Weights of a small GPT-style language model, trained from scratch on English Wikipedia: 8 layers.
Each number is 128 + 24 x the weight over its row's rms, rounded and kept within 0 to 255. Layers, rows and columns count from 0. The size above them is the row's rms in percent of the matrix's.

# layer 4 MLP up, 1152x192, rms 0.0746, rows 935-970, columns 0-95
size [ 98 100 101  88 107 102 106 103  99 103  97 123  89 112 105  91 108  95 106  93 107  97  88  92 101  97 102  93 101  98 105  90 108  99 104  96]
[[115 116 180 119 145 160 122 109 107 178 147 128 128 126 143 123 119 163 147 151 105 161 120 134 161 114 102 100 136 126  95 150 120 128 121 119 127 108  98 143 192 113 111 126 144 155 108 147 128 146 149 144 115 166 157 127  93 154 136 149 125 164 118  87  85 156 159 130 104 133 151  72 129 114 113 110 135 138 124 136 128 116  93 144  99 129 106 149 106 140 122 163 120 150 170  92]
 [148 122 141 112 127  87 130 108 125 147 125 160 139 124  87 141 138 119 130 106 125 132 180 133 125 165  89 142  94 127 114 139 114  89 134  76 102 101 113 127 147 170 159  91 105 105 110 141 143 102 178 173 114 127 130 102 193 133 134 102 104 158 105 140 100 100 109 114 128 100 150 123 140 139  46 147  96 165 143 104 121 136 140 168 140 112 131 113 126 109 139 138 148 130 121 154]
 [150 166 150 122 130 200 129 147 136 192 153 118 131 180 113 119 147 170  89  90 106 129  96 125 135 147 113 147 109 118 116 123 178  82 146 154 134  90 102 140 100  91 114 121  72 164 126 128 120 134 107 142 118 110 113 121  90 107 109 127 114  76 144 113 112 112 149 156 110 140 133 101 162 143  97 137 148 145 145  98 151 115 136 145 102  96 152 127 124 131 112 140  80 122 153 134]
 [100 176 120 161  97 144 158 127 135 134 131  77 143 107 148 138  88 139 108 162 182 129 123 117 157 102 141 119 144 134  85 148 131 103 156 100 159 160 116 111 109 109 105 163 162 122 166 158 125 120 136 149  85 150 120  78 158 135 108 119 139 112 129 115 129 109 155 141 129 155 108 171 147 122 141 120 109 120 121 113 135 137 124 164 119 128 107 149 120 128 103 171  86  84 166 124]
 [135 110 106 102 136 112 102 165 149 156  91 149  94 165  98 150 127 103 160 126 104 124 110  99 119 147 118 140 122 115 127 118 150 150 118 133  79 149 115 122 193 110  99 135 156 131 162 108 134  89  93 123 127  81 156  69 119 148 138 161 125 168 124 157 138 105 160  64  97 133 178 152 110 132 104 124 109 135 102 158  85 119 138 113 115 140 151 104 140 103 137  65 122 112 152 127]
 [ 83 145 178 142 150 137 165 125  78  48 148 113 139 115 160 134 136  89 140 112 103 146 100 114 119 101 101 129 133 111 140 134 123 126 121 109  92 134 129 127 150 128 115  91 107 140 133 165 117 166  99 114 144 115 152 145 131 132  95 119 129 124 166 134 150 118 153  90 118 158 131 137 122 149 114 141 133 138 100 118 167  91 124  88 132 130 130 119 118 142  97 124 153 126 144 117]
 [ 92 158 155  69 117 133 131 106 134 117 130 155 130 131 105 146 136 119 114 107 109 126 154 134 113 118 113 133 102 138 137 121 123 123 142 149  85 199 116 134 123  92  76 180 141  89 141 122 111 128 119  86 142 180 158 183 117 123 150 134 123 161 149 121  92 109 127 171 139 134 131 155 147 161 111 139 116 108 101 129 103  96 108 135 108 173 161 132 112 107 148  94 143 186 119 145]
 [175 116  92 133 143 142  95 156  94 109 152 130 137 161 119  97 164  92 114 113 127  89 133 149 203 140 112 176 162 107 113 100 128 140 161 162 170 137 123 100 143 100 122 165  74  94 100 110  65 157  78  84  97 134 151 119 116 111 102 185 106 124 135 136 128 100 121 106 152 137 105 134 137 161  97 125 141 159 133 133 134 131 132 113 113 110 126 124 142 181  89 143 133 138 123 122]
 [179 116 130  79 114 122 145 176 140 135 152 120 108  90 102 118 124 118 112 113  98 100 121 119 117 148 144  94 127 133 118 181  97 142 102 137 149 133  74 159 135 155 121 109 119 118  91 119 132 143 155 151 125 151 137 135 116 105 170 104 135 122 128 176 129 105 126 116 149 104 148 124  99 165 137 123 176 142 137 155  83 119 145 133 147 153 129 151 113 149 106 118 129  93 118 147]
 [132 153 113 136 101 114  98 154 101 104 150 109 173 120 152 123 132 124 118 145 100  98 153 127 156 124 160 154 136 107 145 110 126 120  99 111 147 109  82 142 120 136 113 119 102 156 156 138  93 139  95  98 130 179 183 112 130 147 117 120 127 126 165 118  99 115 117 137  93  80 130 104 124 140  88 146  92 112 164 129 118 174 135 142 133 143 134 107 120 112 160 212 155 100 129 135]
 [105  97 134 145 100 127 127 168 106  84 117 174 102  95 151 154 150 111 126 143 153 112 120 181 161 168 127 122 176 129 143 129 124 141 133 111 129 115 126 160 149  57 111  96 178 140 157 122 128 172 134 126 130 124 109 131 113  87 106  88 105 164 128 126 149 104 147 107 124 141 114 106 119  99 137 146 110 120 127 146 116 178 137 132  77 131 131 119 176  89 100 122 146 120  81 133]
 [133 151 140 133 123 126 106 159 115 123  79 112 131  89 138 153 103 122 126  98 121 148 138 103 173 159 136 118 120 123 135  93 116 122 136  92 133 105  89 139 130 168 146 108 135 141  75 108 140 130 128 120 133 110 151 145  89 168  78 129 128 122 136 175 117 116 163 107 130 139 124 111 195 151 149  68 141 195 123 141 115 125 102 116 142 115 111 185 129 142 130 122 150  94  89 131]
 [118 131 148 129 113 127  95 140 161 153 124 155 136 153  83 102 118 134  98 134 109 106 128 112  90 114 125 126 156 116  84 177 108 165 134 113 132 120 133 114 130 141 134 148 136 104 120 130 196 164 157 146 121 115 161 106 120 118 144 120 119 161 123 125 127 109 123  96  96  96 100 106  97 131 138 100 123 173 149 109 142 134 137 119 124 128 134 107 158 149 128 123 129  92 112 157]
 [125  94 121 112  63  69 135 114 123 135  83  98 117 126 146 116 161 120 138 117 123 119 127 136 114 125 130 155 116  95 164 149 107  90 105 115 148 127 149 128 115 120 114 145 129 142 149 118 123 149 110 176 139 123 135 118 141 151  88 130 160 145 188 128  86 103 115 137 122 123 131  82 129  99 126 116 148 135 132  87 113  93 152 147 156 117  83 126 139  76  98 106 124 161 128 103]
 [125  96 162  91 114 135 132  96 102 149 129 143 128 100  82 164 113 121 105 154 170 153 130 143 109 118  99 104 157 165 144 128 126 135  84 130 142 127 149 135 140 148 145 146 172 131 100  87 131 128 135 134  72 115 105 153 145 117 128 131 134 107 156 144  91 116 149 115 150 132 158 119  98 160 142 116  72 108 164 129  89 118 136 126 107 186 169 108  90 100 135 107 131 145 184 139]
 [107 140 117 108 101 102  75 143 153 148 129 144 162  93 176 142 142 138 128 179 112 119 103 103  81 104  84 119 124 138 146 145 156 130 149 157 115 133 118 130 150 147 144  59 135  86 105 117 122 145 156 182 115 136 125 121 122 109 148 118 120 114 102 157  74 121 170 143 140 125 110 130 120 127 100 157  96 103  75 129  87 114 142  97 123 173 138 162  98 123  65 114 118 152  92 110]
 [149 102 128 112 135 150 126 158 163 109 115 131 129 170 135 143 158 121 159 189 139 136 101 136 148 140 114 191 158 152 184 129 126  99 158 134 134 141 131 129 119 101 159 105 176 105 146 133 146 141  92 151 154 124  85 106 149 115 102 103 119 142 132 113 122 112 146 148 108 147 109 106 114  94  90 119  98 126  80 157  93 108 135 127 147 126  91 109 140 157 137 137 144 166 156 115]
 [118 122 120 126 110 121 124  99 125 172 127 117 127 149 113 122 110 116 150 118  87 148 129 122 140 128 152 130 180 123 118 155 146 137 111 173 112  85 153  71 117 116 129 114 152 134 108 104 141 145 102 131  91 149 131 149 141  97 119 128  63 138  78 135 118 146 136 140  83 117 110 119 154 108 147 141 135 144 141 129 107 138 168 109 148 116 130 138 175 161 182 114 143 115 127 117]
 [ 96 139 125 176 133 151 108 189 156 138 163 124 131 136 115 111 100 142 123 185  83 103 140 133 195  94 129 148 126 128 140 112 152 146 153 125 147 142  93 133 143 125 128 129 138 153 123 109 115 139 146 123 108 125  94 113 148  98 164 145 121 111 174 123 103 142 140 110 117 158 122 131  57 162 101 133 128 120 139 113 102 132 162  87 128 127 120 116 157 137  85 136  98 141 142 100]
 [137 138 145 136 117 122 101 133 109 153 123 115 146  92 123 152 127 122 131 136 127 125 148 137 148 137  99 100 102 128 184 106 115 141 136 114 112 115 140 151 129  88 105 110 176  91 123 134 111 101 129 148 100 118 110 132 126  96 136 119 109 140 164 130 125 129  95 116 163 106 196 133 110 125 132 160 117 148 159 122 109 140  85 127 141 135 128 133 104 141 100 106 114 171 132 137]
 [112 146  86 127 101 120 111 102 144 115 143 155 114 127 172  92 102 127 209 126 150 132 118 144 129 123  82 150 172 124 119 111 111 123 177 115 142 124 151 123  91 149 104 147 177  93 129 111 185  83  93 128 129 117 146 140 142  92 140 137 129 151 160 144 127 156 140 138 117 122 131 124  82 150 138 121 140 136 120 137  87 174  97 146  96 143 122 108 153 134 148 121  77  96 134 150]
 [121 127 175 111 135 104 161 145  92 131 158 105 130 163 112 176 107 163 110 110  98 148 135 135 113 175 109 128 147 165 143 133 127 146 153 138 128 118 146 149 120 159 177  91 139 125 111 176 145 100 100 108 115 119  82 150 115 142 140  88 110 171 169  80 105 130 164 113 113 137 130 144  92 176 114 170 129 128  73 106 122 115 153 135 103  94 145 175 171 144 157 131 156 117 136 155]
 [156 121 142 146 134 122 126 166 144 112 135 146 117 107 111 156  97 148 138 142 105 165 108 139 132 189 113 124 127  93 108 159 122 106 140 157 116 123 127 111 161 124 108  74 159 132 101 163 129 155 165 123 112 156  80 121  88 202 136 106 108 114 147 119 135 164 152 133 131 116 106 136 142 119 160 113 121 114 147 134 104 107 142 115 120 146 122 140 140 108 111 150 137 129 143 140]
 [138 118 107 123 149 112 149 141 110 117 155  93 169 130 147 145  96 141 144 177 156 125 152  56 120 137 108 121 148 150 121 129 120 123 125 153 113 148 117 102 150 123 132 150 131 142 143 116  70 118 123 124 167 133 115 145 104 103 177 129 121 130 154 107 142 150 127 102 136 145 167  71 101 155 132 117 114  89 145 125 119 130 114 153 120 153 117 153 148 134 103 141 119 112 105 136]
 [127 140 123 134 192 135  97 134 158 125 115 102 109 141 119 120 121 127 117 146 102 131 110 148  94 119  83 119 157 136 168 134 149 154 124  90 103  80 122 120 123 127 133 100 143 115  92 114 121 119  73 144 147  95 141 104 121 114 161  87 139 134 125 115 151 152 138 124 153 147 156 150 140 118 197 140 109 136 108 130 102 136 102 124 164 155 111 105  99 121 128 180 147 140 107 151]
 [128 111 148 118  77 130 112  91 153 153 108 108 186 160 121 149 157 146 128 107 142 142 121 164 137 181 104 156 137 139  95 129 138 108 106 119 125 131 139 138 121 115 113 149 119 167 131 145 130 133 108 112 125 114 184 119  93 142 115 114 129 142 138 129 124  76  55 148 108 106 154  97 130 124 126 160 152 119 164 130 133  87 159 131  98 152  79 104 124 142 138 176 112  91 173 104]
 [124 151 156 153 120 168  94 129  87 140 131 114  93 146  89 157 107 137 147 130 141 135  87 104 116 118 106 164 163 114 109 107 124 162 128 143 101 103 154  81  98 110  92 169 133 129 154 103 111 129  93 128 117 132 145 107 127 126 156 147  84 130 144 133 155  99 104 154 174 164 115 122 125 125  72 125 154 143 126 130 181 100 119 162 143 109 152 108 111 146 139 134  90 118 118 148]
 [145 135 146  92 109 120 142 157 121 174 172 121 128 165  80 150  92 138 139 123 108  70 169 108 140 158 140 145 189 116 121 158 133 146 126  90 109 118 137 181 158 137 109 136 111  95 148 100 123 128 109  97 121 135 110 165 133 126 178 121 129 134 156 123 129 118 147 129 132 101 125 148 133 109 160  87 119 135 103  87 114 142 144 158 120  91 121 144 131 129 117 120 123 109 125 128]
 [ 99 160 133 162 124 161  97 146 103 137 137 136 134 148 127 120 123 120 133 128 133 155 136  84 136 109 152 117 149  87 144 140 160 153 120  77 112 178 110 130 131 130 184  87 132 144 113 211 118 118 112 117 153  98 127 120 119 101 121 110 127  86 160 123 101 145 152 135 109 158 154 121 128 113 116 168  90 172 146  76  81 104 124 148 120 106 121  83 145 107 111 107 143 119 117 132]
 [155 103 153 119 171 138 104 124 109 122 140 126 144 157 123 154 120  82 124 155 130 129 153 141 136 119 143 178 114 137  93 139  99 137 107 126 100  97 114 149 153 149 145 136 112 114  95 118 141  91 134 132 143 159 103 139 112 132 148 143 111 113 123 110 136 115 140 147 152 168 130  98 187 115 130 178 132 129 127 144 141 118  95 128 114 125 165 122 109  97 124 169 101 168 132 131]
 [122 126 102  95 150 117 111 113 201 159 139 164 135 116 102 125 100 144 127  96 146  93 153  94  85 102 116 162 122 133 135 156 132 147 114 136 158 127 135 171 147 109 122  90 166 131 141 109  67 164 122 163 172 127 135 118 147 181 124  95 133 116 132 121 151 149 110 134 132 136 133 117 118  86 134 144 127 162 150 111 143 146 105 101 104  91 137 105 132 120 123 183 127 120  91 131]
 [123 135  86 116 103 148  87 109  99 137 151  90  91 123 150 126 142 105 131 124  94  68 153 118 110 151 129 120 119 142 124 146 129 115 140 116 149 172 100 126 135  88 133 129 152 110 123 140 103 136 131 182 107 102 106 160 149 142 113  82  97 142  96 146  79 115 135 137  93 108 123 177 149 114  86 133 104 123 114 139 117 150 105 126 178 164 113 119 128 117 136 134 169  87 122 100]
 [115 123 180 137 132  83 161 131 122 159 132 172  74 206 131 114 148 147 140 151 135 114 127 104 125 117 127 109 156  77 101 165 135 146 110 128 131 150 144  97 150 150 114 153 130 111 139  93 131 121 130 186  87 140 134 115 135 145 145 129 116  86 133  99 141 109 143 113 118 108 148 150 137 118 103 183 147 114 131 146  74 140 152 117 142 113 110 123 124  96 139  99 148  98 160 143]
 [123  67  96 112 132 144 123 105 149 119 149 134  99  67  87 173  82  81 174 147 143 105 145  99 124 125  84 141 148 134 144 124 111 133 127 121 114 170 120 129 168 113 184 103 130 150 113 145 180 100 103 125 125 111 121 152 120  90 130 100 157 128 148 118 144 131 105 169 159 145 149 120 139 153 118 120 141 138 132 147 134 149 168 180 133  83 134 147 132 137 156 124 161 100 132 123]
 [ 99 150  76 120 108 133 139 197  88 130 147 155 130 159  99  89 185 122 165 107 132 163 108  99 154 154 113 103 128 147 132 117 129 131 103 126 112 126 118 131 142 149 130 122 119  85 133 141 129 163 128 132  98  97 144 118 180  94 139 116 175 111 150 156  88  79 162 134 123  97 120 120 137 104 132 125 111  90 147 134 123 142 114 161 125 103 129 126 149 122 115 107 169 156 139 140]
 [106 111 146 149  73 148 138 189 109  89 133  87 104 110 102 124 113  92 112 127 128 155 189 172 110 119 132 133 138 154 101 134 183 134 145 103 139 162  79 154 143 176 122 133 156 150 133 127 141  92 127 121  97 137  97  96 126 181 124 170 134 187 164 144 143 104 146 121 138  99 125 146 139 128 136  97 104 149 119 127 152 135 103  98 115  76 143 139 107  99 148  96 119 107 134 118]]
# layer 4 MLP down (transposed), 1152x192, rms 0.0303, rows 935-970, columns 0-95
size [ 94 105 100  98 107 104 106 104 101 105 101 121  91  95 107 105 102  98 105  91 107  91  86  90 105 109  96  88  99  98  99  96 104  97 101  94]
[[135 128 107 129  58 141 136 124 114 109 115 151 122 154 109 124 144 140 125 119 163 120 123 156 122 112  94  63 116 122  90 120 108 121 155 118  89 143 120 148 100 158 120 153 144 125 153 113 157 143 131 117 121  73  70 155  95 127 115 125 152 155 163 156 129  93 120 117 137 160 153 149 103 125 134 131 108  93 110  82 150 157 148 111  93 131 101  70 139 130 157  94 140 113  99 161]
 [111 127 114  77 132 133  98 135 139 120 122 138 133 119 148 131 144 119 122 140 175 135 101 135 128 118 156 127 172 100 123 120 117 133  86 162 136  95  94 134 135 132 132 149 129 148 117 135 124 143 150 124 104 156 178 131  72 107 145 129 148 154 151 157 122 139 129  96 116 157  88 185 124  95 191  84 125 104 149  96 121 151  75 143 100 127 114 105  91 111 150 133 134 129 114  87]
 [146 128 149 155 162  89 145  98 117 106 139 100 130 124 167 133  80 109 121 130  91 120 158  90 112  92 105 109 127 196 145 140 169 137 118 128 136 114 133 148 159 153 112 115 137  63 144 140 112 100 133 112 115 129 193 102 145 137 134  90 110 171 151 157 130 121  93 135 108 142 119 157 144  94 119 133 123 142 108  98 142 168 123 104 132 130 108 122 124 111 138 132 151 122 151 142]
 [ 97 116 153 145 161 134 152 151 101 178 124 146 136  91 160  53 129 144 102 113 118 104 108 172  98 116 131 105 142 140 121 134  95 121 110 116 126 140 108 103 129 136 141 154 148 122  93 142 131 142  89  76 150 105 157 155 115 121 120 162 136 114 158 132 132 124 112 138 139  97 145 100 144 145  78 111 156 160 163 155 163 130  78 160 133 153 157 104  95 115 119 100 126 159  90 131]
 [113 116 142 107 130 143 181 151 101 153 121 164 131 161 115 108 140 128  97 112 156  93 130 116 152 114 143 131 116 124 107 154 118  94 142 118 134 126 151 112 134 103 100 156 119 142 116  97 111 103 125 145 114 128 170 124 148 137 120 119 148 119 113 139 120 107 124 159 143 151 143 164 155 120 119 100 124 115 158 138 123 126 136 148 129 163  63 146 124 143 106  97 137 114 116 132]
 [119 107  81 109  88 135 146 124 136 119 127 110 137 113 145  82 181  93  96 102 127 108 134 106 101 114 166 105 133 132 138 115 148 111 165 113 120 124 131  77 134 188  72 154 154 132 123 155 160 141  61 171 126 108 183 151 128 132 112 147 171 122 122 126 103 117 125 161 158  66 132 171 134 135 159 143 118  62 120 124  96 167 126 131 116 136 132 150 120 104 137 148 136  89 117 132]
 [135 149 124  93 101 179 148 124 139 144 116 126  87 184 113 122 130 103 118 142 162 128  54 132  96 110 134 121 111 129 107  98 134 118 135 111 155 102 131 163 138 123 180 123 186 144 156 133 190 101  92 126  74 106  93 145 115 125 122 121 114 128  99  95 143 108 158 105 120 124 105  74 124  97 139  93 136 159 121 130 153 142 156 180  95 136 151 118 116 102  86 147 123 150 155 119]
 [122 141 182 128 137 155  86 115 154 143  82 134 109 159 148 119  95 186 153 127 147 140 145 105 154 145 149 192 143 189 170 159 131  95 136 172 121 156 123  99 128 142 131  90  91 136 108 125 126  97 151 152 155 158 108 157 160 135 125 122 166 149 132  99 166  98 146 147 123 132 112 115 131 103  99  93 108 126 149 120 114  93 149 140 125 110 107 157 127 146 123  89 148 118  98 129]
 [151 139 123 160 159 137 115  94 118 135 121 145 182 145 140 147 138 116 134 159 135 159 133 132 142 101  86 153 129 141 122 107 122  96 124 116 108 128 119 173 158  89 123 105 120 137 112 154 157 134  99 101 106 138 106 104 144  65 108 117 106 139 145 129 161 165 164 115 120 149 117 141 154  89 108 107 114 116 153 102 121 162 121 146 141  96 126 111 148  89 129 148  96 132 130 135]
 [103 141 110 126 137 115  95 111 114 140  88 145 149 124 105 134  96 153 127 142 169 131  77 153 153 126 125 114 136 116  92 118  94 151  99 131  90 137 121 158 147 103 133 126 134 106  94 134 126 140 130 154 166 148 159 160  84 111 149 142 140  97 119  91 112 109 205  81 141 104  86 118 129 118 112 107 116 163 117 121 170 171 120  92 136 141 185 124 130 141 154 108 119 151 109 142]
 [150 175 158 165 150 164 163 142 129  99 154  85  87 114 129 148 151 165 108 122 122 129 136 136 140 111 154 105 150 150 126 189 122 115 110 148 152 148 163  96 131 129 150  75  99 150 122 106 106 111 118 135 121 139 111 104 128 135 132  78 142 121 126 118 146  73 138 149 158 131 136 127 163  79 127 135 113 127  79  89  81 144 124 178 125 172 130 134 101 135 130 141 138 153 125  89]
 [141  86 159 137 127 147 124 159 122  84 116 154 123 129 144  98 103 119 150 127 146 119 145 150  84 128 125 111 186 107 186 139 148 155  85 164 168 152 102 123 110 119 152 106 124 129 156 157 125 140 122 153 100 128 111 110 121 152  94 137  95 187 137 111 107 111 131 131 141 135 169  92 101 102 164  91 129 168 112 107 157 161 126 159 167 135 138 109 121 128 110 126 147 119 126 120]
 [116 140  99  79 130  97 117 171 141 129 146  92 153 146 125 130  99 129 101 113 133  79 108 135 144 167 144 170 148 134 141 115 169 175  75 112 146 151 135 172 138 169 111 157 120 179 166 120 138 129 125 121  83 134 114 145 165 127 115 121 119  97  90 123 154 111 125  70 100 142  93 132 121 103  85  99 166 107 123 156  70 103 150 136 145 134 100 116 109  82 167 135 144 145 134 141]
 [162 137 140 157 122 130 108 149 134 104 150 164 122 146  84 141 139 100  93 173 145 105 171 128 136 145 115 140 113 147 124 133 160 169 108 169 117 110 127  91 121 119 138 123 113 111 152  66 198 147 136 135 155 142 139 131 106 138 128 110 109  96  99 140 220 151 143 112 115 131 139 122 123 116 139 108 112 114  94 137 125 145 152 132 142 113 140  90  92 122 153 139 142 108 134 145]
 [ 84 115  83  72 131 116 154 138 147 142 133 135 124  99 138 140 185 117  98 109 150 141 111 171 199 118 125  88 116 119 188 101 119 144 108 120 106 163 102 101 142 123 166 105 100 144 122 113 122 112 137 163 103 101 111 133 130 113 164 128  97 135 151 100 169 137 106 166 140 127 101 103 107 154 121 136 159 143 121  87 120 179 144 115 123  94 127 170 116 118 140 118 172 119 117 129]
 [103 125 113 166 154 146 144 101 132  95 126 166 125 164 134 111 157 121 116 126  63 126 137 128 152 122 114 133 133 149 115 115 142 120  91 153 139 155 130 132  79 118 109 144 150 151 142 134  88  94 146  86 145 163 110 110 144  84 125 113 182 115 140 101 135 132  90  73 125 138 112 139 101  99 144 133 100 145 158 121 118 120 156 188 153 131 151  99 130 127 132  90 130 155 125 114]
 [160 106 113 189 122  93 126  75 125 100 167 125 113 152 121 110 100 172 118 113 115 127 126 128 145 108 137 113 136 112 144 164 100 143 157  91 125  96 115 133 113  90  97 148  93 155 117  91 114 110 137 144 101 144 143  95 120 166 107 133 154 101 147 157 156  98 141 113 114 166 131  93 149 187 136 116 123 103 164 115 132 169 176 119  85 126 141 155 142 149 110 121 143 145  96 125]
 [132 129  97 127  89  90 123  89 114 111 141 118 117  95 118 139 131 122 122 140 122 139 126 128 158  99 145  89 124 140  90 153 109  88  84 141  84 100 133 162 115 154 106 146 126 147 105 122 141 156 150  86  96 148 117 134 167 134 182 113 153 137 120 168 138 121 143 102 134 103  67 126 138 150 122 158 147 177 141 123 135 112 124 102 136 141 117 149  99 183 130 152 141 179  90 137]
 [147 132 124 122 114 182 113 120 121 106 133  81 131 145 107 160 129 115 119  95 103 127 122  68 102 136 166  74 120 139 140 125 129 143 120 121 162 134 120 102 181 177 130  88 157 131 130 124 163 108 127 153 129 150 125 156 108 141  90 107 133 120 127 134 148 142  82 137 153 128 113 120 141 125 134  64 176 133 170 135 138 124 113 176 134 115 135 144 126 132 142 143 135 114 142 133]
 [168 123 130 162 161  82 132 104 101 181 139 127 143  99 183 126 159 114 157  90 121  81 150  96  88 139 116 108 159 128 122 128 155 103 101 141 110 139 160 121 136 139 145 118 120 152 150 148 102 153 148 110 124 101 135  87 133 118 119 110 128 148 163 129  81 103 117 116 145 101 166 115 126 115 119 159 165 118 153 137 130 150 106 151 124 114 121 112  92 152 136 140 119 150 109 140]
 [117 106 160 109  84  82 122 109  94  79 139 160 150 183 135 110 100 116 147 122 115  68 173 187 153 154 151 143 140 113 157 152 107 176 125 118 130  66 164 110 128 132 136  99  98 140 133 119  94 113 126 116 106 139 123 136 135 152  78  98 134 137 153 116 134 123 177 104 122 123 123 112 120 121 125  98 133 102 124 131 160 137 129 132 147 122  93 135 135 119 127 149 118 148 110 133]
 [157 163 128 159 113 124 118 164 150 143 129 120 130 107  90  95 121 119 140 103 105  84 123 128 138 103 119 143 106 161 102 136 141 134  96 142 112 127 114 134 141 153  97 147 105 131 112 108 139 144 156  77 149  86 169 174 147 112  95 188 133 110 117 131 142 139 116 113  91 126 130 102 142 105 130 144 127 142 140 117 144  95 125 141 131 116 131 124 118  89 158 163 122 115 120 112]
 [143 108 169 120 174 126 130  89 119 129 151 145 116  93 141 101 102 134 112 107 100 131 140 159 115  67 132 132 102 122 132 136 139 137 160 126 106  81 149 160 102 125 153 206 114 152 149 152 162 143 161 147 136 146 127 114 110 137 124  99 164 107 115  62 114 136 112 151 129 118 136 137 123 130 132 103 112 135 119 108 163 118 131 127 126  93 104 163 143 106 147 116 118 108 104 111]
 [137 165 126 143 117 102 144 104 102 196 147 135  88 109 132 147 102 140 134 141 141 133 125 146 159 137 128 116 154 151  89 135  93 155 174 154 114  97 137 164  89 105 142 172 117 102 122 131 122 112 126 143 120  99 139 111 157 159 114 129 132 141  95 138 117 135 135 143 144 102 135 178 141 117 155 137  93 187 130 150 118 102 143 153 118 145 168 131 110 119  61 101  93  86  76 108]
 [128 119 157 133 133 131 113 144 130 171 119 123 157 105 118 135  71 111 153 121 180 123 113 132  90 119 115 122 137 150 104 117 132 196  94 168 149 136 150  91 140 129 116 123 112 137 134 125 115  79 138 153 120 144 143 161 117 144 167 150 131 115 142 175 115 117 154 145 148 109 145 122 124  96 128 129 108 108 151 135 106 166 125 117 130 140  62 107  86 102  73  82 129 129  95 159]
 [109 153 109 131 144 149 139 154 145 112 132 122 101 141 145 114 157 149 112 131  83 125 100 120 169 133 119 148 138  99 113 128 101 139 107  98 107 145 120 100 126 102 109  95 118 118 101 139  93 161 155 158 117  61 113 112 136 140 111 175 130 126 150 139 137 161 168  56 100 150 118 117  96 155 123 173 104 174 146 120 159  96 151 183 138 120 110 143 132 127 122 115 131 134 121 154]
 [151 143 136 122 143  84 171 131 144  93 102 150 162 161  98 139 150 121 100 135 100 140 136  94 115 133 130 134 151 127 116 151 112 134 111 115 111 145  91 153 161 126 202 135  89 155  95 159  80 167 119 115 131 107 136 161 145 127 113 153 186 137 136  89 110 147 143 112 148  76 155 123 124 139 124  91 121 134 132  91 158  99 138 128 115  96 127  89 140 112 119 108 122 112 171 123]
 [ 99 134 119 162 116 104 109 104 146 108 103 134 152  80 108 129 157 122 152 124 164 121  73 138 144 177 126 126  96 138 105 140 131 123 121 175 130 116 130 116 153 139 115 114 163  92  80 130 143 101 117 162 163 142 133  84 111 123 107 125 143 125 123 138 136 160  98 111 124 112 100 154 103 165 148 112 123 183 105 161 124 102 121 166 135 166 121 124 150 107  95 107 163 153 151 116]
 [134 116  63 136 120 131 120 118 131 131 130 154  93 161 132 119 103 141 139  95 147  84 102 100 126 121 115 138 128 131 136 115  85 111 151 159 149 111 135 153  88 150 112 137 126 124 161 111 132 113 168 172 108 114 129 149 145 149 120 145 138 117 126 172 152 122 122 110 119  99 116 154 108 122 139 125 149 152 137 118 170 182  96 141 137 115 155 173  72 175  91 136 101 126 128  94]
 [ 94 144 128 120 127 164 142 120 148 134 139 127 108 112 148  81 128 132  80  82 109 137 100 140 109 114 105 112 160 122 167 112 156  94 140 159 107 136 156 116 120 149 166 132 143 140 143 148 135  96 169 118 143 162 132 136 128  97 105 128  90 125 159 111  98 140 141 109 102 161 143 150 153  71 111 140 173 107 125 145 103 122 134 130 155 151 124 166 149 122 147  81 101 114 110 125]
 [126 150 145 133  82 113 161 140 121 148  76 113 127 118 151 169 129 125  95 145 129 159  95 153 117 111 123  80 138 123  82 129 119 116 152 114 130 146  99 131 144 148 155 152 129 113 132 126 169 125 135 175 124 122  97 125 120 101 107 133 113  90 111 140 131 115 129 133 125 117 153 127  77 136 147 144 142  73 102 130  97 134 160 124 148 128 114 125 103 141 138  93  96 150 149 135]
 [110 143 136 141 166 168 124 130 114 158 169 126 149 122 118 147 121 152 129 106 129 195 124 105 138 151 122 153 146 136  88 139 114 102 140 119 151 141 120 149 132 142  77  94 134 150 109 129 111 114 159  72  81 114 135 122 104  91 196 117 149 127 113  98 143 124 114  79 169 172  98 104 140 122 139 143 121 102 160 116 108 138 109 143  78 134 136 150 160 101  94 157 132 173  95 152]
 [104 122 122 146 104 165 170  99 101 129 152 120 122 122 171 156 132 136 103 141 130 113 135  99 156 169  85 151 114 129 116 145 141 124 148 108 116 132 165 122 201 143 152  99 131 144 141 143 127 102  96 119 143 104 123  91  98 106 127 132 129 178 139 107 122 150 134 121 143 149 130 142 119 137 131 117 158 145 107 145 125 129 128 146 127 106 135 135 148 130 107 139 117 168 137 133]
 [153 111 158 147 118  96 118 154 142  82 120 142 124  97 163 121 135 104 113 131 136 164 128 165  98 187 126 134 145 139 138 111 128 193 141  94 132 141 119 130 123 107 123 128 169 136 130 144 122 134 133  76 153 125 117 115 143 111 109 178  70  82 116 141 128 111 114 121 125 135 175 107 154 122 175 167 108 111 163 152 106 127 156  87 140 118 135 160 108 127 105 146 174 184 111  90]
 [159 107 140 170  81 127 116 120 113 134 116 125 127 130 144 123 148 102 125 151 157 112 108 132 137 125 144 137 161 150 164 140 143 114 158 128 134 113 104 106 125  87 177 130 140 178 153 117 147 102  82 146 111 124 104 133 120  89 112 111 119 123 123 118 107 127  96 125 177 119 135 108 136 118 168 119 115 130 165  98 105 117 147  72 120 132 143 127 133 132 115 114 134 134 144 138]
 [114 124 164 147 120 146 113 154 126 183 115 138 170  86 127 137 113 140 120 118 142 127 102 125 168 161 131 135  63  94 118 122 115 143 107 124 122 119  76 117 145 131 117 106 139 130  77 102 161 148 161  88 179 138 156 142  92 119 131 114 147 149 106 122 125 120 171 111 131 151 112  89 125 123 185 123  92 141 143 131  88 128 133 174 144 148 142 139 173 141  99 114 127 119 128 138]]